config.toml
vocab_size = 16384
hidden_act = "swiglu"
rope_fraction = 1.0
qk_norm = false
optimizer = "soap_variant"
decay_shape = "linear"
Each number is 128 + 24 x the weight over the matrix's rms, rounded and kept within 0 to 255. Layers, rows and columns count from 0. Numbers have three digits each.

# o: layer 3 attention output (transposed), 640x640, rms 0.0571, rows 107-127,234-255,362-383,490-511,618-639, columns 320-399
# v: layer 3 attention value, 128x640, rms 0.0258, rows 107-127, columns 320-399
# gate: layer 3 MLP gate, 1728x640, rms 0.0549, rows 0-10, columns 320-399
# up: layer 3 MLP up, 1728x640, rms 0.0548, rows 0-10, columns 320-399
# down: layer 3 MLP down (transposed), 1728x640, rms 0.0545, rows 0-10, columns 320-399
o234:135124155150092081100110135133096157104126106156078128139092136098122137113108133147113150108162114178141118169168108117097174126134115139116133124099134118099111128090176120143104107134170113139131121115161100193131108139085115164130135144
o362:123132164123155131140117160177132169177178122145106108105147103139132104113121125076109122153123130118117116136118123112121110098186082162129108112107151183142129149143156139128136104136164148139149105162140150103120171087157159116136170129
o490:144158199121108152162081124126165137133060151144139190100118138148133140123140112152137129124098151121107115119135081121121115156140089130132132164130138070113161122175119166111157151118138177110070141118157132128107136126148167151154143121
o618:100080120146150155124161127099145112103141128106127115123154135136124116154113113130163114144158128088146148139090094122138103099096155110148110107127123107156122088101124110111156131145103109124107104110137101095156111156148125087125134135
v107:129158088083048146106138138112148094121141113146129110147150127139130076148191138139137138098146109126121157164099117108122103093086142120114100121130136082140112094145145134118137106108143119166140115144131076168184091130125132122147085115
o107:073109145105133113154100102158185136081114131124109174129144111172141091131115143114111092143139117129090129151128131119111104137156127134154137111124161112132099148128163140104141136092106127134133112161145110150119102148126092129105125147
o235:131099074110116101142117134110125137108109127126135098107142111133067184146177116116130120126123093095125112145128110122101118141124120161146118128125189098097123128123166162160129166100127128106097126136104122137112164124130130125062137112
o363:109125106112101113124074118132126108112102127152098128103101142122153126117087169140145162120091103169112155147116150117123062067088073136157139130080114135150154144163084155062101120134080110082126180099115131163146122135112141149152113095
o491:141150139154125131160147132127118169163145128093151185107105113150207152118114106136173112105128162105139145117122177116175115139134121129113164099132159117151131120161119099125114144143157093094131120134119122124129157149091158188174091121
o619:112187142139106125121160114126087130114127133143117133146097139144086136057134131116099135180152179125151108091096106138117118150143156148150150130205133162120138114121111136118118143149102128171110151127159138117119102103148146096131106191
v108:119136122115123150080166142125125086137105133113132109096155122087153141160144120113076137115111104101118118154151106184121114136148138133115140083108132133147099137105110150132097138099093120161154187094110117130105163120132106131158138116
o108:096092144137121165168152150123136113145089146120131125118142126118144129132146169108119098132122129117133158141077139130131110121136141131102119095111142133143103126149112115145088126148053102112095143126113147131101109118119090128107127134
o236:165111090165115142107141172114078146096093102107109141154111103160069110140124168138160116120124157136150150100147118115125138124138139107134136113139133160098143127128115143123149128135140118168104121166139107084141111134138142142114138120
o364:131106100122218107118137132126115101063177111132150125098132126143144167198104107139181103126142118105113122172119141152061138132100161076138167130142135115161129107113131100091111109143153129093162105150118113148091146153134098141122114140
o492:121092127124199081118100072172147112122132162096148161097143168136152161091141105143141108141094120165068140118091130137143163099124181137114126171108161102102163128152079182122159153109113113103095124100138167133106148160110170101155143123
o620:138124137096130116139101173109126144200120150116089128115192094092135122117125115118089112106109138164133131124096104096099136128147103144121132118107126112120106153153115125122127153184105133130152102137136108133115131121112097117149119123
v109:080145078082114126099113141105135123181099133117119148138141111118123108110099102115098159131105151178159120128118078136118093089133117133151098166110107111138132106102059176111119138107108190114114123186143160103095139156155107078130156137
o109:085099101141145135174130102122138092105076152108140100151114122089120152129148124162102141097113094136154083115140156124125128129106125105154146130115123117095126112129112115137117165117116139125091135123113156145132141111128133116110120150
o237:167125153177158124128138118144197120134119137131141120112147148108134186138124107079139129115136129103136116128147125116134166162162159137144146118118122112140076181088125121148093140172122082149156155113153117155101159140088129151117126144
o365:125156110101135127126132143137121092132124171097111110145107113147150153147063176098087139145119150183159139163126100141162138108128127103140115124112122145107157100148135132098141108121082159044120107169108122116148113115152145121159115143
o493:088109127077114113158119152129132148137116114107127144125132125147125128178117116107127146169121130168134163152151098142125094132094106121152089146131158141113158106118093144164113097140155144113120138103117093099111122149129109159108108165
o621:097132117097089141138157118115076122104100145160158106133156099157105091131159131147122133127145122164114105110134108143153135146135111163121149140138119146138146142134191161082141151125153108104097091138138117110130130147088098113146123129
v110:129137181121114127098100113109126094148187084176161142113155097126114172165125110166130118112137134160105125130122084122146127133112086130083105081096116128100131104122107094112102119150107100138142141139118142103142101140068140110114121123
o110:094109145155130156108105130118096093148118116132167089106121136137104120184125141125159132117149094129139137129120127149123091137146147105127144140109145143109114123135124140131128099130110104117111159152141168127140161141113142120165145179
o238:115113110153147132131092142101132151125135110121151120162133135125131134167132140131094109148137142120110131108192113149136121135150129141180103104127139119088087164117134142080145112147113179108146145132141120136157074104124095137138140137
o366:199137156132074113134127102145116148110143084132120113137127169108136111123116088104103144146172100144144159102133137122181138101097144154096073166102142137160164080147097138141027114148134087088130148129114107115110156163148169123156116110
o494:115150083138098101109132143127107121155140120168115135141162133152108137099118139183164146150128128141141093110126123127128156107114115094129157153119143141147125111112133127148122131140156099125116096125112074097140130140143120134110164143
o622:149111144130158166135145099129132091129125147127119145116120114153150161105131132098145128143130144101137142149111152164086083104111150126150154181126116104163149177082117138169118160136088160141103105124135157136144141152145116099146096166
v111:093114117144134168147140118192111172142121118149137143130124106085151114124124106091079148093135119140092144132106116094158159097150149124138120119127116100110112099130128113089155115151116119094112135102138152136135104144119164109115143099
o111:135143132129115163110139088130105152126112132119121120136135153099083102113150169147132139134127187136118121136094113157168098131154161133137144149160105134151115125173137110111134098112134132132137117152126117170114137173136098113117120105
o239:165128129122101137107138125169149158095090148152143098167178142126102145126136083140131155158121162087124133122112171160137129147114123142131078126121143123119161149142125110137125147124114138145166116118120098130159157138159103113086134133
o367:116126129151119133150086115147145158127151118132134139127140123121175137187086119103134091139119065178156111139142134156090100130157073112164105138124133116159149140146138121140121128148147127113096098156109183150121111115117137145126135137
o495:092185140134122115111155151097105141173107147107123133144124119102113144168117145106151097121121145140138093112154126120065116137142127138145177137074058155116133115139121132158115147140132094128114113108124131148155114113114154131166133172
o623:090118134135176089157098138160172108140130104141111115117144133087150135158162088117090116150116070100151143130162101144121129118085148135119114117135140156162118148124152134134097134123107148153164161125135132104151163126136166128146135139
v112:167152164107088146137125173119132084134137108102127137130110141127114091136178124122111087126103152114128152135149119111090099107135119141134160110138121100156097135174121110145121126142107154163164094122128171077139101104117100119113127121
o112:138117147115086107134083129092080115134143132155104160149107099146148102118127147119112132146118100146155129131158148141156128120101190078136116151131157164099124158053152123134149142142103130090123145121119133107121134119114164144127121103
o240:113064109135131114132128117129140122179119083126147163086156126135126135165079070083118126140137087110141160114131144110128108137125115116129146062090174166124123118144138146139141092121106123120145118108122108157134116165133178123120133120
o368:169124137149134120104143135163167131129160144132114090162130151103108147158137165132174121114108186135120183103138076114087143140137148122105141168131131072127120136166084130166152140162138103068146129144120124133119150096170129100096163150
o496:138109127133105136148126114165143107087104137157115093117112156146115124108149095138165086088139114135131135096103132132101132121172165137107166115140101127125131134114137185120119110099107121140157146157136145073155108105077125153141136153
o624:136146146133145144138098135125093165143113133158117153160070147133135115157111147127130142091159157069116129119083100148124171138144114127173153100198139118134128133191094112116145134133116141142089147109148114153133156118155094156149193105
v113:123173128137128120147138156125118128112109157111138136139071140141110104171111141145120165108121152082131128147196173115141139160112115147123113110149135124145127149115119111151119125146130122149162119139112177168124113107131109131135149092
o113:136119103130120152144139109147130121107122092146122144121105159123131130138118163132106130135096095137113132146135108153101095074174121136106144130174078126151126163078122113147132118152158115119137124113114158126070137129113144129105135133
o241:100103161137113138115088181127113089141138161169083128126171125141095155113117113088138081130157126144145127128147095104132162163129179120127091075169173163118175146172109128160092157123091146095137114138099145105147119149135155149161212154
o369:194150113139119079131182150123145161066160158089096136150113090077141101106149124129136159140085164125116161130091149149134137129086144117155126114123142115130110123129142102121155187155144099103125087122126143157123100101148128139111093147
o497:130085115133132117132131134146134164123130092102139144110113123143124104097118094142121128138148160111126120110089124131122134173137114105177116080132091129104121132108136101113133102145160129150112135137163136156128140155132135106096154107
o625:118136152140097101136095116131107083187126125134144120173086134120182099103135157129140127166119093132135146150139119152136109084109148165147206128124143111145120168131118143121145117139113155142090159162116098130152171152168134130152112102
v114:132098154091156141143140107137112120120145188108131116146142127152131137105162151114149141148078088127121123140135126118180135128120133102160139113154127119081145113144168175128190085116130121142111097130075163143122124142112122082131136151
o114:088110138121127122140109116111117166152097114091134122128129143126116135167121124136132135094170104108144122136133127129096141164114126156135159159142158155123161130107139095132136116151131148107076155102123108161100129110075130168121137160
o242:162125136127149154134118093143087121114103158140088069129192121098124104088129148142137055138109083146125119112165158125120125064126126133082131072115098179112155157117096092114087114093128132117144122144182141097153161166095118115111100120
o370:137122142118143152115146125132169138149147135096204143132086076108112112168174116159168116122115173120125144162126097147100084127115127122108130111131152079181129143132098137091152141173159101150130122105113150140138091094141070149142126159
o498:108115146135119126110116144149111119102116124159098169090114111158133160173096149150130159141160121129084126149144166129086086130134150107137143142125123148134111098154141140092136088100114186128087126100112114090114145145124130082142172141
o626:101095087170127125125147130107126106132126126144145108112104108090154105120107080111076101132109166131183095121154139145134152129152126124099075130123112114155133120163133150124091099149086183117136146172148130146152134115125148130144087118
v115:126119151105143150163119122133123141098144103133133166166165120140111119124112144151126109130116163130165106163146108111112137154136175115127121143155141126143175135130135104118145084178107161125078109123119124115119106098164170091135141134
o115:145155161138099128125104154130113138112106120151147094101105127126099097129117143128129157100124128116160136151115107176146137125152128145143147091151121146147138126141108136090144129087089153105108122109138127137146132154106143137113105130
o243:108113107156090165122146150075091182108168119139119131117109111150163135140085144114105065144135136140109108135106126137149159151092117124161117168084175120101122129095096128133104161123119154186145124116100090108118121098108110115094155112
o371:156155139086109090137120134142182061116073119130084113130166162132143112129136121125113111107121149091147116119126107073127099104093140148094091106131140119140179112113138106116123123154097141141086121152142168113130118129172143139137115107
o499:101196108109116124035140128165131142159107177130114172078134099103114083093096121157120136154128173133088112118105124091169156113157089150149146138111106142146120089112151144148091098094136097098130070160116099156138151130161115136134124141
o627:118135110138170145146170144141119108129078117150165090159108146143146173178128136148146123118138168153155174127102147144136103129122173129101126135137084111109120125156102129101167138137154097128116126145155108143133142095119122116093168167
v116:094126114094132128119147147119096100128109143123141118168122127089150101116106131155136106172149120136105108092117132106140073114134098094150119092135108117149093191092072169104121130116119146130099143096126094152130139124111163129150162123
o116:098168152144169094132142124118113137162110126115146116111148113163127106173105148120117103167130142124147116156088123135183183152176102119107106145152110137100137100127121174120120184119140163147157139138175132132135122134106162152118132072
o244:105154122122112148159145129150126151102122166144156125149149176144115110120158109125113135106153109139133112122133146138113134140130134116147159188154188101155128138103122074153112147155129136119144118128138149145090121164103129132128144165
o372:116121158130148085128135106142141124111153101120115140084130108095150112114138144143125109176149163145129156135114120100147049140114153152119126137124142118156129128163131135120064117079125118096141122109093114155120187101102147108160130106
o500:124079091154136138118130117136140101120130163097157136135155128090129113108154132120089101127104118129134137123138130154110157146115134117140117114110101162107137111122088194121162129067121165118130089084109152138151145130135164141122105171
o628:099197099132119133148135095160088126125203138118120142124132144094141118181091120160080136087125126151116110142141100141140126140165103176130149110089133109106146121139137094161136146148118089153141103157120092118175095123144114143162113131
v117:082127099170126086103150180128119115089130167099066107162111125136101101127119120196147094125139141170147137121124145158122125112137139108122102112098141111143103125126191088112153118163180141132123151127117135147111099171107125142124119120
o117:108112140149129165145135124123142125103097129156115143118139139152162151143162153080133102110137128138136132119125139130132159147115128109151132172083147165084132118110138133137159099134156110206146131109137147141100118106137159133132131129
o245:088182153151110129087118170114101112117131131113131130137103121149102141137119107115109155123138142163092142124133114114119155148151129130163111125107157105104133145143124112130111132125158151098104111154099130115130088113128100062113104148
o373:112160129129141141092179147119136160088111150074120117098143088141119113137109149129131163081100152133110122134135099125173157122187141100150119111160093121170108113136139118164181142141139126158164178147121164125153099084169129115145156116
o501:154127133125140107194075122133098157131112133082122107175116114128128115117157146133161116150129137109128138104142134138145094133090112129135158138153124135130127087146101171126121129121133134116180149156113133148139154122099100113158151126
o629:124129133125122133158142099109130147183145145158147111078163138123125137077086113133120140175113112127104134099157132129124157123092112134137146122101088120142162118126141121117098140148119113144097131096149109101131120098156168149105125130
v118:132079112153157185152154146121127185148122143071167078127160134127127097140138141161115126093158104118117118155110122093160147135102088124156140149109087121103141201118094098135153092101138110130154115147135149118091099139150124083139110086
o118:097126116134082140108116129172156174118114162122129135106152124112127164077156141153108092141129132124088115162156139112141155125117088099085182125107146141076115136100114135130121100120134123110143119165082122168161148150112121134140120153
o246:114132140145150139126092160161098098152099125111116131147160135108129086201115112137137121127107168127097161130125150147085132169117172142104119098142127112162130143120120135143128161109120121132111127121152162144132150138147145075149096146
o374:125111137156158120100153137044133135149132084121115094160110121086101143123137153125090082126124151081134105124139142124158127155135113128147185078138140129100144166134081135121150089146152147128146158100183127131082188107120127153163121121
o502:082094161126117103105106116069135131118144137147127135106125092121136120100093097177165111145123091091103113103108139113083095139096138139151136114158131136104110176107143125110107111136136158155111121130154121111103101084160157101100155096
o630:165136138125098119139139149179129086128089101145150121114135146161138125119158133139145144111128152120190144137128089143171114073087120132133092140089118105140162106121125148143106161117132101137152104136108095139161148132118132114091144172
v119:115092123158131149127117168116083157117123143181123126139088148114114139096149164128086138174140139111089155093147138111112092144129129104130119139155172152146156090145123120115114150128152122117109125123124099157165126140111139100121143114
o119:122137154100137107124115105134141139128105094135095148104151089103120116135130100120122098149095109111148125118125159131128152156119134110140162156108167124139082133119122135099122105139137130136122112117150134124149122119094104123165124073
o247:161120130124122071129097151111099109116130111140150132100136123109135130142153148102122174125133118151126087122178157099113164120105135198075109153103127134148155121105107108165141084098156133140136101159137108125090150144119154115080147136
o375:135102124157106155140098172144122124120129110127116051175085116120104172159148163131109096147146125151148168132110123106091166133135118086110148104119116147097060127105134139141158145160135147152103118088149116151146097122114150134105138104
o503:193123100129106112141142112117126111125132115133133137145133150113083129109104112160120141138122098078158163197085139145154099124114086134153067105155137128094100169146138108132141178116121144127131129086071145093141146108133104104128151157
o631:120095136133116111174169125114130155144131149114132158089118158119152134153149108114128055121108160160175095125078125122172093075105115082154169110111141125114119137164128163119139120099143151142102110141120103095109136110143115132171103106
v120:099112128103186132107150162113107119112138153168134103140167168155130146147096123136129081136114130108114159135100140113135152122134055186131149143133128123099159172125159114109095148118122104113138132108139183156131137084129161137144143114
o120:135168116124117182152122119164165125117151155087133101120156102107155119114132111131081126123150128092114126119146140116127127160136154111132127139101109145142122129129074153135130135150110156122094151142126162100125101124091129141102095095
o248:109109165127110078180125125129134077115128114112146172124130155137139133166129141107079125127104106173101107111113179121108135101113140140131167140138135131115144113128140111150107098085124120109139118150128112155129131142138148123164143101
o376:102139133111132140114144165113127143132152130187115157153145161123155117136120109133091132106138119143166136154107138130154097165134118143099134128146166098151110125176135123122120097147099144134105174125160161114152143140128142095147151087
o504:117149108110145163129144174107154146101169181126144132138173093121120095098097116123163096130118143148147121147140104115164101118174070133120110122095124165141197136126093086103179129154140082104097099116145125146123092146127051153116120175
o632:102135146148142147116121060100093114127161153130137129091109100097186144058133122163177122130117132149141174095163092148109161133110102104117120159155125175131058127106132155099103160111135126185109116096097139112126143171142162106108145112
v121:147124120124142107099117115131090115134088088166083126109139150132113160120182190125112152168158123128118134096130141150145105139141126152136134153134178160121161096127077154150126114131160132118126109150107124129131094143163077131193113103
o121:131156076152091130090144130096137148121129144156137139137100129139137119133126155136156133085126140136070116157166143158148152104127148127137147139093156124132138119129189074133155086150136131113101124098131131152157174124107129146174157159
o249:162126146133117138123133159109146102095150148112146087155147151096114121118107058127122156113111150127137127117112148109135160161133158087110082081102126076101143141158117106162125151148175137154206121097172167180104156139163142106143135072
o377:113114128113171135109129155128124151138122093168167121150082157130121160126136185110100095117149121180090116098107118147112087120097146138141159134140138119083137134146143093146115107163136117120111114118136131107104155142164093113100132158
o505:152160133125157129135183134145119108118108103117169154156127146114095140149126134126142174101141072156133143123127117128099087139110130116136121111152129138111161129123101119116117132108153066098111141130090114068131091111085135110098140102
o633:118156124079134111092107118195156146127105132126132085140127129160094130104104115117120116059153142164147121163108120109187142066114146133121104119158135116113143100138133122131135174089132157104165111108113126138133136058104134150105116139
v122:101121174122164109137133159123115127079118126119072108151126148111124101098095113127147126138080132109128124157119131125163157142117135108079148094104094182106120185119106116107150133093091123104120129128114089113159097108127120136122126125
o122:078135136132122119168119151122129120091147142121134097146122109148078124107089109124122093131120141120110120141149153128153151109117188135162126109153154108151111156137178128096089143115110100104111113113122121099152132107090136142165123154
o250:076157121152139126116100182128135133150107144147121165124107136109136155138138098147137131160133096131098113120132102141113136137127144165107132104069142135121124142118117119105143080150143145174120146140133126108135113089165098065158114126
o378:120139124106134124147131129130100116108168139115117110091116135058089108133132128132196107047102139117075113141102149160138131143111080094126156102077100097141068142146108143133116157165149144132144105131155082114110141148141145092119108173
o506:083114098140078111137140098131154115116161123123132108101164157132091115176114136136112091126115107135149107098142112133098118128136143144107112151144113126124150156107169138167172153164092133159107123106120150132151135120110133144135134109
o634:178121141139122128101137153094113159130111110118094140130149158137169115127136148070165164124153166165128185084131147107148093110153142086135149159160172123101169102134112135131110097069146126070136137147063140130098159114114140156110090096
v123:141154125116100136132084088121120113107105122148117107124129096119139152125146154146150113131101121118139096135124124126130095112159126164142128123111132124159121164118163135142125150145108124130166133133156121078137126172128139076153121161
o123:101147089096141088126102151173139124114111132144141146121102144131118145158133145153155122114173120126179147165096112106171125099190109135163090098126103121121137133151152133129123146104127139168147110160149129141135124126139094088077140146
o251:102104122170130181157135124119107099155137087075134140122118106111106121067130139112136163105115146120127086103090146164125136166129161133094142116132145132134128158071100153166112096150126127149101156133113101123160125145165143101130124092
o379:172129181130158111116119176125121118171094127132158100126102104129146210155146133162097144171142114115141106136172126112098169082130105114134147189149151123135102150154148111142133142167109145107146050155151149055124085097083148078135103134
o507:143142147129110143140092135119170140142134168152108092117143056157134115116175122083115081137138104102177109128170090108130137104093112100132165133154131129119107148141150136063135143112136148158138140144150106121142129132095141167111112143
o635:114090152113148138122154168116169126092127142141130128162095189116142122139127143145125155122140104149138146137114130148126127175155112108137073096114107127181143139137110098151137122162083129135128146118131163140118174112127099120124116137
v124:109138102125158106140099151114155130186132132133118137116115146136134126137118154147145167153173149180153116131168115119112122156133120169128133115148189137153112102115143093180087084092132049152097094133116118118101138089141103118118111082
o124:101116133146118130116122165130126117130062142186105186090106136115122116132124089125138112130138128127116114081147126125123177149119064138176120126129112167114124189138132115147107140121099120181088126116123141135122171195118111096149121135
o252:113115143144122113135087110138122146113142148144121094139174147124106137133100156096133100136135131137113125121117114118149119116152133092148132170131132126151070098078149130128150108127190139143132091105143154113105108132118146145197087137
o380:097128130129119157128179117143107102143136152158126174138139116144101149139142148150121129117171103131106145120114143114110160133094144154096148110098173129112143124163149091138138128126137148096131170122124090164105186180113113104130117108
o508:138099164121157125103165134119147144145106129119146107127081163131102096152133131087099151153114141138085156140151116133095131163126141114117161085111129095140175133195102140096096172136100117152137156090125107117145121141148128155087098163
o636:122094051136115100099132157139097128142097073118118158115148166164142126100123095162146079111102134135160080092104153157136151144112150096151107136151143086134152167099113140155122133110086126114111130154106151081157158089100101118173161138
v125:131165101158095138115168124115105152125130135106115162144170108173150073154134097119129084177124134110166126157133160122202036153101087093154108065107128109179105073134131091099124157109118121111170121182093137157139123142087194087107098108
o125:160139092122106125119106117156131136096143114079129119157132134102146131134120162139139150109170155083117110121142125103120146131118127109176155103142130109118135137155120099101165113100124146137149135115117088130145147104122162146147145111
o253:130156175128154155121113103148137138128165100130108124122133072134157147088117183136096103109108134157126098117155119132113132106131107130099134167150169131122138133137141123136106151108090122110146117129170126137123155109127124129142113149
o381:100117094149113116095111106106119130096083165130117125098165188118113132100096088134178125104124127111077120101121145135125104142166086122119125127140112089155120108094158140088144076119118130120183128132112129135138092134127126085121115126
o509:110090086127105118161138109138169113112111114089106105109091159085167144189155106069108165126156142140092106139131136160090099105178073104153137075146128063122084129056110097131123126153168106115130153112126129131152171126108150129118151114
o637:136159098083141126134126129103137113144150121162109139103141129141118142140097121169159099118132074139103109146100126122115134120130170107138139176107171140119105154178141103121125123114101139124117143135122151144130144143134106128151123114
v126:140133156102117096117140114085132122183160114156147129139140127128125145143154137134167176128112126106103107122109125136172131143136160089143112113133132128136115104121150128162103134132087091120127130123099112096093114082132152137119137144
o126:129130114121119133128089117134144093132065137150116157150145108115143135120104133097125175071113110088123101125122092131112134105111126127154144130124106142148130127137115164107155146144139136107147109137164175139149135126125117111130126123
o254:117127105150166156135163121127141146129136111118146150160117134125145131152108137161147116166117120145123115107156114103154139133130117178103123182136151130087098076125143086083142148093134148152122110126094118106137081099122097135134157125
o382:112102120096101118147142175115127129109133098140092173125099158121127169144138120100180101109149145145140090123141136127098117104126162140142139105122112088120124113119121130161094133087119101114177165128137062104148152109147115146123130124
o510:195070115118178107128111128135143121132087191139114149142119127109119139145175138117174095096097120128125128124085141104180093116155142101135143131101137152124079124138125130170162158113152133133097150152114171123131133101118137163125106100
o638:104179120161070096132118096138069103139136140120095109103158117134137129128106139086108177140128113149134169145161111163080134183140102164142108145127113167181121173143180160103156132103138169112169118104151114146123175139136093108136159134
v127:152127121155154145140120154131117104116127111111132137158079110137160083148159124160111130168156128131110083129147070142111096115137129149084107143122144127130132118121110137122137158107153127177122112155142146099116114116108161129151109139
o127:132114171154112115095121101152116099107113135103137155114111133151142122120165139112122120146084183122111138188135151127120165093146116101147119113149121128104126110088134126111113144119134103128117176129118123107133140129163137070152134165
o255:105110122157142131142112153090150148151130162111109133116107151144129136094112135117125084153140143144154119136105151124123148137109120126159158126086096082171126161135142180082150159111085094140136089088081125140125140105120152142081138135
o383:140092134119130093093153160090139117083163106115124136098157124129122166151122111133162134129131118119128118134139114110143087105182111109077143160139120117095139121073131130142164119149136139156121126131140136169154128160176106119128114131
o511:083123136139131130105142085119122114116072140104128099109115158113152142145146146117096143111163111149171135112134169176171135131147096126115086148133130135154132134126078137106124141091113153141154137129132125143114110140111140131117168115
o639:132139157097113134116120154092148145128121108153107135128120153136133154135130127114163130091123136121120145121112110159144142135128175085142110160114137101116130090125148094174175111151107091118162103148128145105138151106139138122116125139
gate0:100134097172136114113145148137120101105138085122117118087157134111103161072170125137114110162126137145082083118131160158163098130125140156156121131135159089135116135159103157127070132096152119114143096125103099113144184111165149155135172138
up0:155111142124111160085141149131168145089088136144120178111099189117164159123110128127126109101123144122114105091147118124100136178159126153164102136080125099149110117121121133144123145126156134165138108151147117151117108173116074115107115093
down0:148152125153133120140097139115159092139131147110181132128128137118136126133132141140115127118164132118148119124110088105085119132104119092159146117134110117078124114146112097161145100127132125107168077182102122156121126127133105117134096081
gate1:096121102145119127154124147094135183134084128124102112162090113179103126106119145128108051087148151147156125148126119134106122128157131149097158102150083133148149114155077162119149137114121139122124099140123130122192103092104133123132115115
up1:159141129122092114107130150143118104142145136136125152162120146128120148084089151141101123123123138154147137160149122089144094134177097127161162085184112122134117118106121135100137132139153170118116113154160164110102124112151133130119094132
down1:144112154109126082137164140111116174133141136134116143096100104090130107101160124106152108132136073121174100094136185145121130078148131122126086123133125120138082141131087124204145112125153180152146098161116097119157168118138093158149138107
gate2:132137103109102135098104098130107156097167144119151132140139149151138131110112153155175130097121156168096156145134105130112109150146147118118114117110122140120147130141111142159100143125112138129140088156110153163191101162099110104170121102
up2:111160106112129155114111111173106110153120155148131130171129128133137136128121135145122095111094153134070090092162139083119127133125132135110122076098142148134122134116088107162123086109140091127099111133153142111146126147116121142171156107
down2:208185126086145115135099083145139117138151122076134089122125121136114121085159129145156125138114115155143164091137095145118150089116070136118139079137094138131148103150115143163121118132098099127154115125126133154177115135127161135101111136
gate3:125123129097119135158092110085104108154179125086149077093170162092141135107108049117147138124124104095136103142154102121124169102162092085087124103145142159103133122112101102114101149111128138147135128131140111134124160132115112152141121125
up3:147132130137111098124104150125098145134135149132130127136141177162109108150141073149137130152143208153143177117124117121080115107141087150142109152088119122135118132116181106113116110125160153107098165144094135130141157110154146150173162074
down3:111136106124145170098161172159150133116115148126136115188142147155149117144119112136171155138162155091129157112124098130128108131178122125158116139113188124140149108106152124137121117177101146094115163127102161155151142101112124114137119096
gate4:124145113130175127120153124140174161112147102169118139119134123149109139128119109097159120106128125117126129129120097112098139136159129100150122147123119093077119157109129133107103163115116095088136155099130139151158135162103094118158119141
up4:134116152124148120107133117136168086129146136139145129160128127144171120155110132121117105143158127159135124175113054095141135118148161116101139095110171129103119114125129099167127082174123127112121123124110081121112091108115127105126124060
down4:065157129144124105070124118150107063089113111137116126145124134124090116117140117140098112126099150117138156132089177113152108164124151111105160154116144118160158141143093154118102122109098164126109128151141100125134138158110142123088094162
gate5:096163128079126150113183103130092140149127127111111097119108143126109121109112118123133093136136119146133137112174124172133138138083080108119086152163123160161121149128140096118138106128147156122120123106078146165136129105169143131123108146
up5:165122147131107118152161102097086156108154145115149163107111133145129126139113121127129124131109166124149117119099113159125098065138158087154168154089087121141116131134167121113092153129124147151142129134100119127117174102126115135116106151
down5:085117136146130146185106127099139157110123132131101089156141115116144157130136107140102108129126153144128106149170112104146128133160134130133129106073106133143122121143157159127129114149162148126117165175124094164136111116134115137162100174
gate6:160131137135131115120108151135140139089166105131089153091139109138074138154109122101100174122132159110108106123092132140123136114111149159157100176107146159135142155132127105169173137142132093125114188122095138070126135098148105110117066132
up6:136121121105125130112128146142156157136152124158127099125128110091144114116158133152158127130118142112170120121169176080151121137111142151156132128114111116085138106100124146146158135120136115131105174157142125120132126101126115152091101102
down6:130122115150118148098117139136132101111113087123173102093133130146127111155168175131156112134142127086144107111118083083078138106134106121114083151162122098071121159136131129126139140128134118104073148113144090093145103119131084173133117141
gate7:114175113123097161089161123103119096094124132121131145082131135143159061129152117139123156082104139141132127112105132116112106126135107150124159167114174144127180172155173130164146100098104103141177173110134107075121128133114141119126097121
up7:164131130106134145129117134113151134083116094136164203149140106127133175105082120125105089170111093133151101093168149130132139132128126099161139112120127115135143082121108137131094091137142139100125114161144103135133120098107125168133110144
down7:078099135088139152164086065158140152117131102134077111190149115119116086168125128113159139097152118138163114149099115132121104099111122119136153116086134165107137074126151115116101132111114130102113121120133071156153151128151115163109140142
gate8:123116125087157122114126138162144108123135121159112128135129120121112128163167152146128145130120136161173091138147174127090103107139150141145125145098092126184144112127153133134137156169094140100100124149167149110112125126111110139116125136
up8:148094129167124155146156182176067116102185138170167151085142152146162143160153118099086083159113131123146121090126178154122162120111096126115168157150097135148113082125154145144164126114100125162140155138155076124101100108144163113129157132
down8:183108123142164109167123124130124130105126102129143125145120130105115126179147133138104109156149134169148143127119135105163106126119112113127154129135131132133118114147137115159178148082087132102154129132089141160130137114104148150100137137
gate9:079104134131159103103155118124132129100143114121099113129148122134118123096126126179137122152115139096162117168147165136175169101107093113149111144111141157145133131173152137094138059122137168096111104149091131078127130105162124123094150124
up9:163145187168150135159130102103083109118156138124144154102150100137119128114158092148124151151114143122113164126083115094175177131142095132128189129125187105146154129084146159155137112138124110118150146194103145147168155127129159118109187119
down9:127128157124142142125113136154094089165119122141100106136144090134092083112097112126148109115133128113129164167105162138141156062144111080114115105161130093148153122125113141109150140114147109122165128118159135084109126127119115138091132096
gate10:134131104124144124152117116143151127123098113126128116098153138153122151139147166115127099149172109148107154118141104147152158134111137146148173149153137104131126141080185117135097144148128151176144137170118056184106112108149101140137105140
up10:124145143115149155144159150126107134137147097145106133103143132141061172150115192082133100159131092196150107145072091151139122121127151169147153138152122107093142150144135095150164127170126112170114162147095089154099147117138163115105130123
down10:190125075113107122138128171123131149116124074136147138124107095181156122141113153146123120124111155100179122167139110127143149108106177143136117112150149121126129151056146152163138129142146123165122141111135119076124122126140163153123124093